config = dict(
    n_layer=11,
    d_model=384,
    n_head=6,
    n_kv_head=6,
    head_dim=64,
    d_mlp=1024,
    vocab_size=7719,
    activation='geglu',
    norm='rmsnorm',
    norm_place='pre',
    norm_eps=1e-05,
    positions='rope',
    rope_base=10000.0,
    rope_fraction=1.0,
    qk_norm=False,
    attn_scale=0.125,
    bias='none',
    tie_embeddings=False,
    parallel_block=False,
    init='normal',
    init_std_qkv=0.0318,
    init_std_o=0.0395,
    init_std_up=0.0455,
    init_std_down=0.0455,
    optimizer='muon_variant',
    lr=0.0101,
    beta1=0.95,
    weight_decay=0.0,
    lr_head=0.00768,
    grad_clip=1.0,
    warmup_steps=200,
    schedule='wsd',
    decay_fraction=1.0,
    decay_shape='linear',
    final_lr_fraction=0.1,
    batch_tokens=131072,
    seq_len=1024,
    doc_mask=False,
    train_tokens=541700000,
    steps=4133,
    dataset='wikipedia_en',
)
Each number is 128 + 24 x the weight over its row's rms, rounded and kept within 0 to 255. Layers, rows and columns count from 0. Numbers have three digits each. The size before them is the row's rms in percent of the matrix's.

# layer 3 attention output (transposed), 384x384, rms 0.0395, rows 73-122, columns 128-191
097:099146086167148090140142159112114123086145137115117118129119131123145145135157127111135143149133114131124132164122099147101165152184142135133099100138106118134108144088136105084105181136130159
090:156135148110128106124145143199139135139178137106147112126111136152124127108148161128165122121134106128125119142115100131141091131099107145105172135146132063174127109133086117166122188121116161
087:127120123173121168131178073139094123130146131138093117147088100144128138099143118108150137121138175093130095169120174131129177116123136164134135141105103133101115090150150104162139078099148096
087:088134127108108133111151104119130169121127145105123135123124110078131154111145129126167181108127127112105120103122094136161118099135144114150173138123097157096133131124116124146105144158171102
100:158127139170116132102151099123098126166113147118125116120137164133094169102179095116117121119118126137169105111125105131128152129091115153138130128151116134165104097122152121116148140095112132
091:145165113109100125167124088108107131124096165140149121122100130130138137115136178124138128144126125144101094098112149105144130153110119088156168125148130116097095114192141110147097175144138140
093:120099156145166111133122082120148095115116091134137120138134128114146144158101111163100118151153130164132127170164138098099112144089173133125082085094143122141116118137131139128152130134136088
087:102145096116126123168153111083106105130118120090117131105100139093129138139144095177131166105117110176092132158146127156075127144141105131165089138133120112115115136110131081109091124113115121
087:123155155130140101134157124108102107138089111142146145112090110141107134157091097114162103129139123148098106134107154141078080117134124124144133121131148145132127109124139167150118114113168130
093:157114151142150151103165157132171091116119126138174135168164152142136089166128122127167096141107145171125132132147138085093118095128113106072101096105162135139161116146161150107144080158119107
087:096126107099123145141148109144130163143162144153068136100149134137095104081134156106117146097134149112155157143143087153129140127141090120142093145123139100121121156079114118134103118119118089
095:135167141127144130144113175079127137141133114104153127138128176124124096119163125156070124149140098102120094127092165129119120148108157128124164115111138120120137139213096142139111155148151109
091:131118129094123145134103102114166109164155124145112109125138150145140066081129118127157117153096140169124135152119170128108129105077146113114117086078129139134132108121120115126135132076147147
087:134117087144149123163121144124159183110164179113155120108115186149158110150093168105095086103106147130122087122153133146150160127115155157143135086133141095118142147094080121109140140107117144
093:167128126088130124120125143133134131099113148142126126101198119147118105150126117144108099133178127066183130099139141111156163141120129112096113121160183094107154125110112137129096143166066148
093:108147150099109131102101129111141178153098175141154118162149135129148175087096092128102123117124104121096113105122122134125108124063131132094140163119104095159100114137129114142103131138132122
093:135093163102141151137149088146109147137136133142093123119083080141138114164139113114137131175140113159108157134139139132120130125078144126150126092114158154094120164107138111104093157091121121
090:146131139146143111137141128119134163146143162121106114141160102122129105123139139125164111135156150118116145131146136088168143147134176122144166110127142103120176127162109128142147143152132139
092:079117114072111149142167179072111086132127137178092140086101142096095153144112092146151122157139099098140135153144112100146136118103115162071181163136126112127118121179094138104163155127103154
090:099149140127148095160135125106137148133155096113130095112168116135125159135092139126127084142144119097124171145095161101109158127156092162119145105109163118108144123126177145081123118057110086
090:086138108142079136120126150108125150129120113123133111154128109117134119126107139121128144124153094185124124103133152148123115116108071103132104161156138133143120122118125088183167182108134116
087:124143144168119180139109164135165171130138120133141131120106153109131103139109116131124127109130110122148123133145112150115158155115097141130151178131139122140128137084104121121099116078135102
087:122118103142087061135106142129110127148108130133135176147085137137134090132129099097106115094158087176110178108125123102124159110131160141160115131126136126164128102146101110086182135189138168
090:187122141186144139142119142121187124131133129114132109161139102087166166135104087115076146157135144152112133122152096140104103127153133122080142115050118136123147137113137113128073153102103128
094:084121165095130109115146130123126163112120130144120131082102125106141110127169142125152102140146149123165136121106150188130146118104101093133111142177131102113111125118088113102139121139139096
088:118134160147133129094129119155111150147131075131102181153110087086118149120112143119115139097116147106120140083135135091107106094124146115084094118116127144099144125084108147173112135160115137
090:112138135109107107159093171131160125120115144154175109096121150121167139162163118144128137153124126093123132106159147144161122136112134135160148127150121133097129123128155103118109176115135143
096:158165090123137162121135120122166139152136116101149127155129074135109138112163109107142183091122138142117131190175114140089144120120096126121100110127136113158189157132112080121131110131118126
092:134109152103135128118106151144097118129174100122143110115127135070138127069111107116148126134109154133115119127155117131117115097125186143139130086146155109120152111127111152097132110197142157
089:115109124150123128149146122128149096130164158131125127141117173153152153129128109143133096126126120110142123122112097185137132122122082101117126127102138133159115147106142139143137135091089143
086:134121098117150082126131123127141150145132083136096142134085137115105149152146119110177144127194106165147152107177095101144105106098143071120171175145166141139091121111126145084139164139112096
090:100127126169078113117143180149086137138140170141110106083155147113092120124107132096167133156131122138118188119143091080132092141138171130149147095109141122161130169094080119154122108109162150
088:121127121119103129116123169112157168116102135156136106108139137101156123142095125106081110170124125100115158179059180129153138082107156110115178091127140101138117159133106149169150131131148151
098:170172164091170140125119074103129096180117111101144118153155099158078140142109135145131087141090151120118112134162133122121115173129154104112117137060150127143127129139118117127119111116143123
090:081109171132144118147135145115120154113121115172149072148141114126130130153099159147069155125151144143122120154130134115167132160158121060143145120083118082123125138124143130107176113135110111
096:120111111165146117105147140153128119164163107135110086159116094086149158137128132128135167112116161146110127113110111140122111132126146102123114145132117108113107071093141125160106107153100094
088:173150143114164133127123100104127115185122156118157099163100147145133145129172181143097118148158103123114137118122112118141101135139144123103148122133161130108125096138131129142117125122128149
092:105125105118104163130120112149127119161140139131155118130117133110140104118085113143123166107144103125138116121094109184135144112123159131130123152150169144169103139169135125160128154113102126
095:109174139136143091143162122112115118119126154102126147091116117130128109159136148132145118150133124140157139055122094127117110126138085170119144137115101145120112099121115123118103167150113144
099:115125104111109097125135119114130115160135112109188124098114098158126154126105139101117150188134073095170085123141125151127152121093141133122118154092110119099148122147131161134116150135149158
089:121121123200147151130115142143169109175153108179146133155125111118147140173077145121090150127146119089111152112134165162125084139171142066116130145170123087133138144140078170144146078114145118
103:152128093138115105112130117128113168114133143134122128131111146122122170087103037135124099076116170114106113102174117127104136113133119152164084108131120153082130096115080113145145158097132135
091:155160094101144113140110141125089133106104109158178151108102115153116122128117127146112130157145059143098103117129129138115114148130173152108111126092058103128106154110130122108157109130140151
089:112121117113141135122077105084104144172107123150133134135165129130114134065148140121122111117102120140114070118141131148105114148153150168138117145175159149117139103143083134154095087093165127
094:123123095136148140155099119073171110062111114144139121132155135121141128113120127134110124151105146116135160114138099121112153090098124139120161094109117154140135134156128099160125128117138134
092:095142122129160112137125148094164115091104139109135128152125154145094063147095130142086124127130103116131143116147118081111130144124149108088171146135147124141124126131150165149111124154131081
090:143109139140128103144146158105133102140137102130074152145101167083149150130141123140122127133153125097122091137092147138148143110114150144126108125107141121141120111166156146119138116139140116
091:104103121148132127124080108150107138126110119176134115145099144075117136155139119121171132155128140076089122128103110122134124102104104099161132116133122180137121150127142139121165128177140116
091:102125114119154114131131073161109133102123140102120112152099130128158150139103127131139138145154118139098119190127120124145171090150124135161091139198130128121111101125096118126161105133123103
090:118151117094129132093118127153117117092122128172117071171114116140110113137125099154135147061093103126117156138105124080103109131105081086123162111106109146103145125163117148094119141107132126
# layer 3 attention value, 384x384, rms 0.0318, rows 74-123, columns 128-191
100:085133102129118152119102145073110159125138171142132138184139155108141098135103156171126074115131124171113128146150162123117134116122104125130086124133112130156105140142106105131144130093189109
094:107126121078119117141166133123132127118101133122102147133141113152134166144134117173106120141106092118124149084146080157121111114114122123149157079144130167129134117140118148111122053140126125
098:159123139171143153093159197126127157129127118116161112148145136102144129153131084112155139107142097140091149158171119155109091093134083157126113100143105118128123120143130128108122120110088093
105:109173100124101126112119185144158149131105138182104132135095125136123087103109167122136120103123139143113123152126180100120101154102116156115135137122118122116125110108101138143110097147156155
099:142157152122135149118148163130135110143111133154102146126131116161135131106091140129137138114099155121165126120139137113105129144173123117157114143123202157124102148138132131138119109152141122
097:135132083118115083135131135127078133115123133119152129120157115118158085058150097111128112079120135126135139153073108123113142107135107143133156119187121099124134126129120160156109132144125149
100:173153116108155110102131059114117108095111118142126102109151114126137130118151060151127123114119138100105164166123115153118119116114112147103164154109105133123107126135150114075171153153102111
095:115133074141102166118126121186119125140191158111129120152160120146162121125178130150159174156137163089124152115119098104141124131111092095075134100148132114130175140110130090156160130143105072
099:095138094158140095123135114157103186129121135106113116116128080115118173112155118125127162108106145107157113160118088135110162123095126174141128157120142108141136179137133124121112136119157138
100:104125118131132108099094148119078127130157129107162150159120120116121119140135161125118139144106112186118079102110167091102109119171126148136171144171130105112099115124089079140175161167098135
106:127144158159153147109159112169172137140101089106138135097139143125116160148105117162168096131147142136166165117146109140112148083159118131094117144120142153099179158121125155119153094071141146
100:138058123095090136080153131116099130136119096155138137110163150114128127143126116173098157109139144102125111110127108118143145128139152161137133147114108084127148151142102098109085093150130145
097:154146177193102086114113143144133149164103130118119156107150149118130113126091137151116119122132111110113130134100124118145144092127131197123183164106150147121146127116105130141167094153114114
100:084130091135102119133125120094119160162135094121143136133183102110132160132120179073163111124127140118110104157121137148114111149130195120124104130116097131158132111149126117152115157110130170
099:122126153106163123111126131142098095098120103110114144110132079145062138095133137149103109119110099134130120128126160108098095113130129130161115121119137140147153115126106132118160124121130108
100:110160172108182166163128125097101080144135107093106133136163101155122108149129109134169093106121125099127165114169135102127103136138119119142137116118135095120152093121155142079141138145110114
097:123090112147147096117144164158134104130123128135147183139137165117125091117127092132115097152121116124122126126096084162120118091089112108105137076163105138123108165120158119069112152119099137
102:067120131152112105086128107142126115123151129114113131105146126127156142140165155092146100131147180141101088099127122127189135156119104145102140148153122112142112102081136117098158160121126158
105:139156181076108133106159107120139133120085119110085176182148126146125115110123127097139133160123120152125140131104115112139091108154146099097103098131107131141122171132093077101145127109157148
099:186089083131094142142131122141160119165113126151103110095090107130142100174115088107092136153092147134096104123090142103131119147122138084146113138097155112132165163165144139141105151139148130
096:123130076107152116127131172079101110120105123128158108124149144133169167135107109121149108092140175159135113103170147136119116129124133131123102119120148125088157124146102133115115137138134179
097:131086135131148161119160112118162121156157143100180114122137137108110129118133144142091107138143155080189120141127130154135137143096144151111131176113098123096136167150141086157080104149158122
100:146186068104124129122174094163097141126123153101119202148142114153124101171142060107140172108107136130132115109097144095135137079117120130116145108141150127127138122143100129082128100163120105
103:093112147155101148113108106115134111163164065152107128133164077134134109130121160113104118176134097127135125103111175123090102121090120111132153118102147146117156085119122118139135121136104129
101:129125107152131114126172136125136140098127198107128094118152150082137121109139112087148151138146126152112111155122142130128126171142107103174148116149152125129139168106138111147158131082171124
102:139103179079109115105110145106099125121155122150159118134093138151159142132116147148130146097142109117134095097150113098126135125174145073155133088122157114102164141125117160120141104141113098
108:113182142163116142117105108158132126155132136130122139179127124166101099133104136139112130127139135143083152119102150124134156099134181155144159126132137119172156130157112127127090165142112102
101:172102181133108123141117102109141120107106114178143155137119093127105131110184126110117142113142170159145161118149134171124101107113104141164101134105080169108115144134117126154093127149109106
100:130117102117145118116092104133130136103077144154113132121163119150106141130119129110109120142111146130115114153100137126153155134130142089126129092122092102142140069160068116131137104100133119
098:170099142138111135178109134099107123169116141129177101080129181139141095159147138141183099125138153106179126098101095141120102134105170135096128111151127140103154119133096137116112118119119147
100:112096070122115151116148130145090143117136155102150129154106103155163167169100140196118134114101078136101154125112140124137093149094151082128109156139155131136182121110092097107140125121087152
095:169131140153080134143153162094140115157134119105132117136154098131104147128119144144112132077093105152154129124130123116106095106091085122157110121126097123115186137151125096119153122155114170
106:089150104141128162151124115139147153077105170135106076091119106157141161165186148122135104149149135117137129085122116120135106092161116094123119103165124158147139120082160106138134130156128122
099:106106142134140106138164074151162101113167143135082120103128140130146148140131081118145086103054111121121171150101137124150088130140119122163121113144137124117108115134179126167161093147113143
106:163126169129112137141131176084112130109088147106136077124108138136123111110128144113123197138119110141107137148076132129137099137116082143147097144081113134107143125119154131116174098108157158
097:143134143094151136114100132085117126149089145154108132076156092098120130150142148124110108129073130173092140058133094159139135131147146113104134120127127144118134114119141157089141148142152108
098:095129152138111108093102127126117161097134162149116088084119093159128118139117100121131123127139115104101190107128111149156128126143139135141129177092156160121176124181104145180089131116121135
102:153091121121106143168182114152141117136165119119145103090161169126123154143114153176142109117105077156139126144193118104164168110121160130137120123109105109144104101123171125119165116062083147
109:143144173131127122160116140132165133148123106152149128072195137140121178118136122125124130133174137158143177117114141116163117110150109102191146121115108134141123127122163125128148065108152139
103:109112093224097177132134157110144168118136159100113066109178140163127144169107147104154120138119105150151152134088130122108106126125119143128171125132106170125144142120158169170147124133150133
107:149110089131129124131146118146131107136093137096133120162144124164155085117147135170168162146132127134128107176129113174150146143126145120151133080121123107127151120111163124117109128148105124
100:152110147137120132147162120142171107153147126122140133102123156116102115121135124144158120078123119106141116155140138134118118124119161142161164169141141084102132124180136129132143110111136150
099:123127128105141149120092137125096119119118074151142162143134102138104103118130128155073152091146141138137115145117143115173138133090148115140140114159120149130147122159149201153097155156085112
105:107126139159184120132088143141133152147141127148130168136054113137130110145103151116135132130148086129158144140158118111131143100133101082172120119146143130127119159140133161179114167166134139
100:139108182119113152142134134168124144133138136159130147144147120136120153153174126102102126144150157175133100098075125126153101128086135081092168115184099120136117145126114132150129153108133143
102:136123166148112086117095152158149127117137145130154100138127108088086112131094120111088082117128087128094095118136121165118180140069074161115155096143120134126129099136091058147131187116159104
099:146120100132104113112080142171130064098113132129140149154123121109117162153134151144103093118119100148156132125155080154114141119158118156125104138149089133135162138115130141093110150163130125
101:121150130124137150089109151111125096136150106141138102120128107167120155118142136123110105104115156127122172095105133150109124134111108148145086124131115137111068165158115136134091101130141161
099:158136135108096098127148185116140103116076132134123161104072146103090126164131121124114105152120145163128138134120090144142130153120112131126101106130088151133146139114082113166140154090064144
099:153138143157149162149113128103135094090165109124102095099105108126136102163139171156134101142142146126146107137090153135169114133085186141203144118157144146097133133118138132107153123103149140